From a checkpoint of a small transformer trained on Wikipedia.
Size: MLP 1536 GELU, vocabulary 24683.
Architecture: LayerNorm before each block, learned positions, no biases in attention or MLP, tied embeddings.
Training: 615M tokens, 4689 steps.
Each number is 128 + 24 x the weight over its row's rms, rounded and kept within 0 to 255. Layers, rows and columns count from 0. The size above them is the row's rms in percent of the matrix's.

# layer 3 MLP up, 1536x384, rms 0.0504, rows 1095-1111, columns 288-383
size [119 101  79  88 102  89  90 132  80 101 103  99  89  85 109  96  96]
[[125  95 108 138  97 162 121 144 105  80 132 153 124  79 124 160 157 136 142 137  75 120 132 150 136  75 122 128 113  98 129  99 122 134 148 141 122 100 128 119 142 135 157 133 131 147 141 131 127 147 108 151 114 131 119 165  76 134 106 105 108 132 125 132 135 117 122 127 114 161 127  93 112 154 116 145 132 150  95 110 113  98 136 121 111  98 133  98 112 137 108 160 132 167 141 126]
 [153 144 127 121 140 133 164 155 121  84 168 152  93 175 123 145 130  96  99  97 142 123 151 139 143  99 169 106 159  96 128 155 108 102  91 121 113 113 163 145 139 134 115 189 102 149 161 105 136 106 117 153  93 139 112 159 115 136 144 105 124 157 113  90 122 131  92 139 103 129 111 116 103 134 144 129 103 138 165  54 131  89 128 119 121 132 150 109 157 134 162 106 102 120 133 120]
 [119 112 114  87 118 142 136 187 138 108 170  69 132 159 122 126  90 124 107 138 150  91 120  92 153 147 106  82 167 189 120 146 125 105 158 132 120 143 131 133 129 111 152  98 129  91 108 167 138 104 144 141 114 149 134 179 147 155 118 175 141 142 153 113 138 117 125  93 117 140 120 134 131 133 131 139 139 169 117  59 137 121  92 144 113 104 163 152 148 130 104 146 103 128 128 149]
 [ 94 131 195 116 145  87 138 129 152 128 136 145  83 104 112 159 160 122 126 135  94 132 135 132 128  96 147 141 103 149  98 111 129  91 146 115 140 140 140 140 134 142 112 120 143 136  51 128 151  99 125 109 119 106 123 118 116 111 121 133 114 158 148 127 127 132 117 120 116 118 151 153 116 132 180 124 105 120 105 159 102  93 111 158 128  70  94 136 120 144 131 133 146  97 121 121]
 [181 160 129 109 127  80 103 155 126 142 121 146 142 106 120 142 145 129 100 132 120 177 157 104 121 159 146 124 106 154 125 111 114 107 135 109 127 106 101 101 169 119 175  89 102  87 158 114 142 133 129 166 104 103 157 119 118 135 114 168 130 127 128 139 133 169 125 108 129 144 140 147 128 153 108 135 112 112 162 138 151 146  91  96 148 111 134 121 166 118 123 142 131 134 127 136]
 [121 141 133 157 104 126  97 135 137 136 107 159 129 133 142 162  85 150 121 147 119 133  93  80 144 134 158 202 133 119  76  92 125  51 116 136 122 113 153  64 138 164  93 111 107 118 167 179 118 125 150  65  85 122 111 137 116 148 121 171 131 139 110 163 111 113 145 166 157 169  83 150 161 142 109 134 105 105 110 122 165 170 161 134 139 144 149  77 121 157 118 115 135 103 111 129]
 [134 137  91 110  82 121 113 109 104 108 146 103 159 127 103  98  93 106 133 131  95 129 128 162 142  62 122 157 112 116 116 162 158 125 148 136 102 120 137 105 145 107 107 177 140 162 125 152 121 118 129 141 136 114 108 135 159 143 149 140 144 149 131 171 106 136 120 172 144  89 121 144  78 137 175 132 164 101 131  89 123 100 160  95 149 119 139 101 175 130 151 124 160 140 121 160]
 [169 158 111 136 111 147 184  96 140 138  82 229 112 101 166 116 129 146  90 117 102 165 116  89 134 121 129 102 128 145 151 150  98 132 156 119 152 104 126  77 100 116 119 113 138 143 162  87 130 137 140 115 145 131 109 110 137 127 174 123 103 163 139 130 139 159 146 136 130 151 139 122 130 139 123 135  98 170 116 149 133 131 142  98 139 137 164 145 128 150  92 108 111  84 131 112]
 [116  76 106 142 137 131 101 126  96 109  93  97 122 109 138 133 149 134 132 120 154 127 124 101 145 138 109  85 112 130 123 120 152 194 134 146 115 146 142 129 120 133 159 171 142 123  73 147 121 151 142 143  90  90 109 130 125 171 140 142 140 106  73 113 115  88  87 111 179 115 100  85 119 171 147 122 113 126 114 125  88  93 130 143 134 115 144 110 127 153 140 158 115 147 125  90]
 [167 154 144 102  95 120 153 115 129  87 109 128 163 149 100  90 127 149 158  98 129 159 165 119 139  89 169 166 121 137 124 106 146 137 163 136 104 139  85 137  85 123 109 159 119 125 119 163 105 145 161 141 154 154 159 148 194 139 140 128 140 136 122 141  99 148  87 123 145 160  90 136 136 177 128 130 100 164 123 126 136 106 118 119 121  85  92 126  92  90 126 130 127 140  88 150]
 [ 99 127 120 104 111 116 109 122 100 156  76  93 129  96 113 122 188 125 152 115 155 161 152  79 133 150 114 132 147 133 129 148 111 110 142 157 160 162 145  99 126  98 132 133 111  87 130 153 121 123 141 124 150 132 111 113 105 131 156 189 124 153 109  85 106 126 137 153 154 113 118 128 143 118 137 170 139 123 162 145  84  87 148 134 153 121 118 152 102 147  69 101  88 120 124 116]
 [131 100 153  85 180 135 139 112 117 112 109  91 190 103 112 119 126 102 117 105  87 121 116 101 115  80 127 155  94 156 158 162 158  79 134 159 117 121 137 106 188 160 158 136 108 129 152 122 128 139 149 149 148 105  79 135 125 133 123 124 107 146  92 139 108 111  85 118 135 136 145 134 131 132  88 137 124 108 134 127 139 119 150  80 140 151 146 110 135 147 129 117 131 121 148 154]
 [ 73 119 141 149  97 155  81 128 123 146 102 126 146 143 126 165 140 143 106 115 128 100 128 103 173 129  97 129 118 156 137 152 144 101 154 102 139 134  96 140 108 120 137 157  83 125 163 133 137 124 122 101 181 117  95 117 163 120 133 147 132 146 102  85 135 108 141  91  55 109  93 125 141 116 112 128 114 110 128 104 135 142 109 127  97 137  76 138 154 163 117 125  92 115 110 116]
 [147 115 143 118 110 134 157 135 150 128 155 142 134  98 144 133 105 169 145 130  83 158 176 154 139 113  91 113 126 135 150  88 141 150 101 112 163 112 162 163 115  64  76 157 183 145 125 109  96 143 122 112 132  99 173 145 130 123 148  97 130 127  82 122 122 103 111 173 120 139 143 120 129 117 127 108 156 111 139 109 122 155 105 124 140 112 106 120 105 129 104 134 134 156 125 167]
 [114 109 133 115 105 123 149 131 103 166 126 107 162 115 124  83 128 147 104 126 143 141 128 138 116 123 138 155 104 128  90 107 110 117 123 121 143 101  98 105 158 106 114  96 100 140 122 117 142 117 126 104 121 149 139 144 155 127 136 105 110 156 123 135 163 152 129 124 145 111 106 128 102 151 166 146 141 112 118  71 153 130 123 118 149  94 127  89 140  89 119 113 151 174 170 120]
 [124 112 175 118 125  98 135 120 137 169 121 126 131 174 125 168 166 127 139 147 151 151 154 149 135 133 145 160 142 124  95  93 153  89 106 102 117 140  87 119 132 149  92  97 122 125 140 119 149 114 159 122 128 136 144 112 113 113 106 148 188  90 112  88  95 127 106 132 114 141 142 133 148 111 110 129 116  89 108 157 131  80  89 110 127 109 146 146 192 127  89 111 136 153 131 116]
 [148 175 149 121 127 160 127 137 140 133 120  71 125 149 122 124 139  78 131  96  99 124 125 154 191 111 100  85 151 127 169 121 110 140 120 116 142  97 124 129 113 123 154 167 148 134 104 135  81 116 109 156 170 152  86  81 169 137 135  90 143 147  99 114 133 130 122 106 102 118 107 133 178 141 120 134 110 105 145 132 148 116 104 134 125 115 110 154 179 122 105 146 112 120 119 173]]
# layer 3 MLP down (transposed), 1536x384, rms 0.0263, rows 1095-1110, columns 288-383
size [136 119  75  98  98 100  81 126 110 112 102 108  80  87  88  88]
[[ 76 126 106 145 142 103 155 101 112 185  89 107 146 128 147 100 138  84 108 148 153 135 106 119 160  77 146 132 147 109 122 115  88  79 107 145 113 166 139 134 144 127 100 129 175 134 105 122 105 110 167  90 161 136  93 103  93 128  79 116  89  73 150 114 108  92 144 119 105 107 115 157 196 131  88 137  93 101 108 132 122 144 156 148 120 120 200 127 116 108 134 130 120 156 116  95]
 [154 123 137 133 104 150 133 147 128 117 106 131 126 101 154 121 122 161 124 163 128 152 126 147 156 173  91 124 103 146 107 118 124 133 135 108 120 138 134 131 129 105 156 122 143 160 111 174 155 134 114 101 119 113 150 100  94 109 139  93 131 106 161 149 133  35 154 137 146 120 120 147 147 121 201 127 149 107 132 127 142 106 116 142 160 152 121 115 146 140 117 137  89 164 159 157]
 [155 147 145 143 142 137 125 111 136 162  54 148 128 138 144 126 131 128 128 175 108 171 124 139  96 132 144 119 155  80 124 177 150 159 143 129 103 100 112 128 119 128 152 164 149 155 143  75 116 162 139 114  92 133 106  79 129 126 155 107 159 131  89 169 156 143  90 166 136  97 106 151 106 115 161 125 115 111 145 174 150 129 157  94 138 158 107 162 139 151 172 119 143 148 135 152]
 [144 132  95 134 113 129 103 116  85 119 132 119 174 139 137 105 151 125 111 110 146 128 103  68 103 151 117 159 155  87 130 153 153 158 125 149 130 151 125 135 104 163 163 158 111 146 139 144 122 143 120  63 133 115 106 150 134 146 136 118 103 120  93 122 132 108 133 147 101 157 139 105 123 136 125 174 152 109 152 108 109 100 130 105  94 177 162 119 114 141 125 149 124 130 128 115]
 [142 149 157 120 151 114  78 115 114 128 136 136 139 116 120 114 100 145  99  93 107 122 143 128 111 128 133 156 149 140 131 122  78 121 139 113 138 122 127 149  81  90 174 148 124  94 120 137 126 141  96 107  65 120 133 150 113 120 126 134 140 148 126 123 153  65 139 103 153 136 103  83 127 126 174 151 123 132 154  78 112 137 122 138 164 148 140  82 153 124 107 102  69 134 134 114]
 [ 78 121 167 149 141 119  78 109 129 116 127  77 166 126 131 149 152 108 109 157 129 158 142 141  75 117 105 130 127 132  86 116 162 143 119 127  97 111  94 137 166 144 150 151 113  91  81  83 141 134  97 161 144 120 150 108 115 132 111  87  99 146 119 121  89 140 105  63 119 123 131 126 101 127 110 153 102 138 106  76 126 118  90 125 162 128 129 138 106 156 102 100 127 126 130 141]
 [123  80 161 110 109 116 171 137 128 108 175 123 125 127 133 162 130 128 175 154 106 138 103 145  89 145 120 119 124 160 138 138 123 152 125 138 113 107 116 116 113 119 109 123 158  61 122 103 136 161 136 108 138  97 125 126 123 115  86 152 120 119 109 119 144 144 131 117 126 118 140 133  82 132  93 127 117 107 142 139 170 118 113 130 119 127 107 119 106 149 164 123 146  98 124 146]
 [149 122 142 122 148  93 140 108 148 177 106  62 111 149  80 102 102  80 176 120 139 116 134 141 101 169 141 160 101 123 119 163 107 142 149 164 154  84 109 112 119 105 137 133  88 120 100 125 123 125 154 155 103 117 153 148 138 115  91 138 117 132 159 111 141 125 105 129 131 136 113 177 132 135 112 104 129 137 104 109 132 148 137 144 170 123 102 124 123 149 106 107 137 106 147 116]
 [ 73 123 156 137 127 154 122  91 108 128 114  88 159 130 127 159 139 110 115  79 128 123 129 135 144 134 142 142 111 109 145 141 102 137 165 123  86 150 136 149 119 168 161 109 149 113 106 170 132  86 132 165 169 119 131 119 154 136 116 122 129 115 151 105 118 122  74 164 126 103 129 106 130 133 147 101 132 134 151  77 131 114  84 118 115 138 161 151 105 138 150 126 105 169 130 111]
 [134 118 102 144 137  92 126 132 115 136 154 131  88  93 130  81 143  78 136  84 160 130 103 131  96 113 130 101 159  93 128 128 145 122 114 145 160  96 124 121 119 125 143 132 164 167  93 140 146 116 154  84 137 119  88 115 144 158  81  99  99 140 154 115 140 141  96 150 140 110 143 117 132 122 140 110 138 133  94 133 169  97 145 140 102 110 182 142 138 103 131 132 117 107 116 145]
 [146  96 140 139 126 147  80 113 149 119 159  86 116 101 154 146 158 181 134 149  90 113  95  75  79 138 134 124 102 162 117 147 139 126 121 106  71 135 147 108 134 123 138 116 136 102 139 179 174 108 142 134  90 112 141  99 104 131 158 128  99 172 109 124 156 172 142 102 131 119 155 130 106 167 168 129 102 112 158 135 154 129 140 163 111 137 130 148 150 145 124 143 117 105 154 121]
 [125 156 111 141  86 153 127  90 134 123 153 117 118  94 154 147 118 156 129 189  90 129 140 104 111 106 139  93 117 148 114  96 112 149 128 113 102 118 107 162  99 113  97 106 127 120 100 137 127 123 151 101 142 145 132 160 163 143 159  97 136 111 120  62 141 103 134 113 136 134 145 117 120 107 139  69 124 162 149  99 113 125 137  95 141 139 147 107  86 118 112 148 105 131 110 113]
 [161 110 138 133 140  89 138 147 123 113 131 113 143 121 104 135 109 138 104  94 128 154 132 162  68 150 168 147 118  94 135 133 125 132 117 124 147 109 148  87 154 107  64 154 125 152 100  89 108 138  96 118 103 139 162 121  94 123 127 101 142 142 145 129 129 119  99 110 138 138  86 133 103 166 124 123 154 126  88  99 144 107 138  88 147 172 153  95  89 160 142 138 151 155 184 155]
 [137 124 130 156 141 132 100 120 144 121  56 105  63 108 109 151 151 106 132  94 130 120 133 150  91 138 108 143 159 136 125 121 132 128 140 149 107 138  75 101 119 162 113 129  95 107 115 155 119 145  88  90 129 104 117 159 147 104 109 145 102 124 125 131  75 107  98 111 109 138 125 112 114 102  85 141 138 130 137 116 165 121 124 103 153 133 150 106 148 130 123 105 128 108 122 156]
 [ 79 121 126 104 117  71 157 146 126 154 156 112 148 100 113 158 138 124 109 158 157 116 126 151 127 158 180 128 101 130  86 105 137  97 135 105 142 131 141 114  90  63 121 157 179  70 136 152 117 101 147 105 149 155 164 152  85 108 131 154 139 139 129 112 166 116 144 129 161 167 162 119 175 148 132 139 129 102  95 163 132 125 122 140 178 148 161 150 105  86 130  73  99 133 151 117]
 [116 145 109 130 132 123 119 190 170 106 121 136 142 104 147 115 180 160 142 155 141 137 139 170 146 124 151 153 121 105 150 112 120 128 101 117 164 115 122 144 150 156 122 156 135 149 155  88 110  96 139 127 144 122 114 151 181 102 115 158 168 159 197 155 116 135 126 131  95 146 102 138 127 125 150 155 128 107 143 121 155 116 160 148 134 137 152 113 118  96 137 111 129 143 131 133]]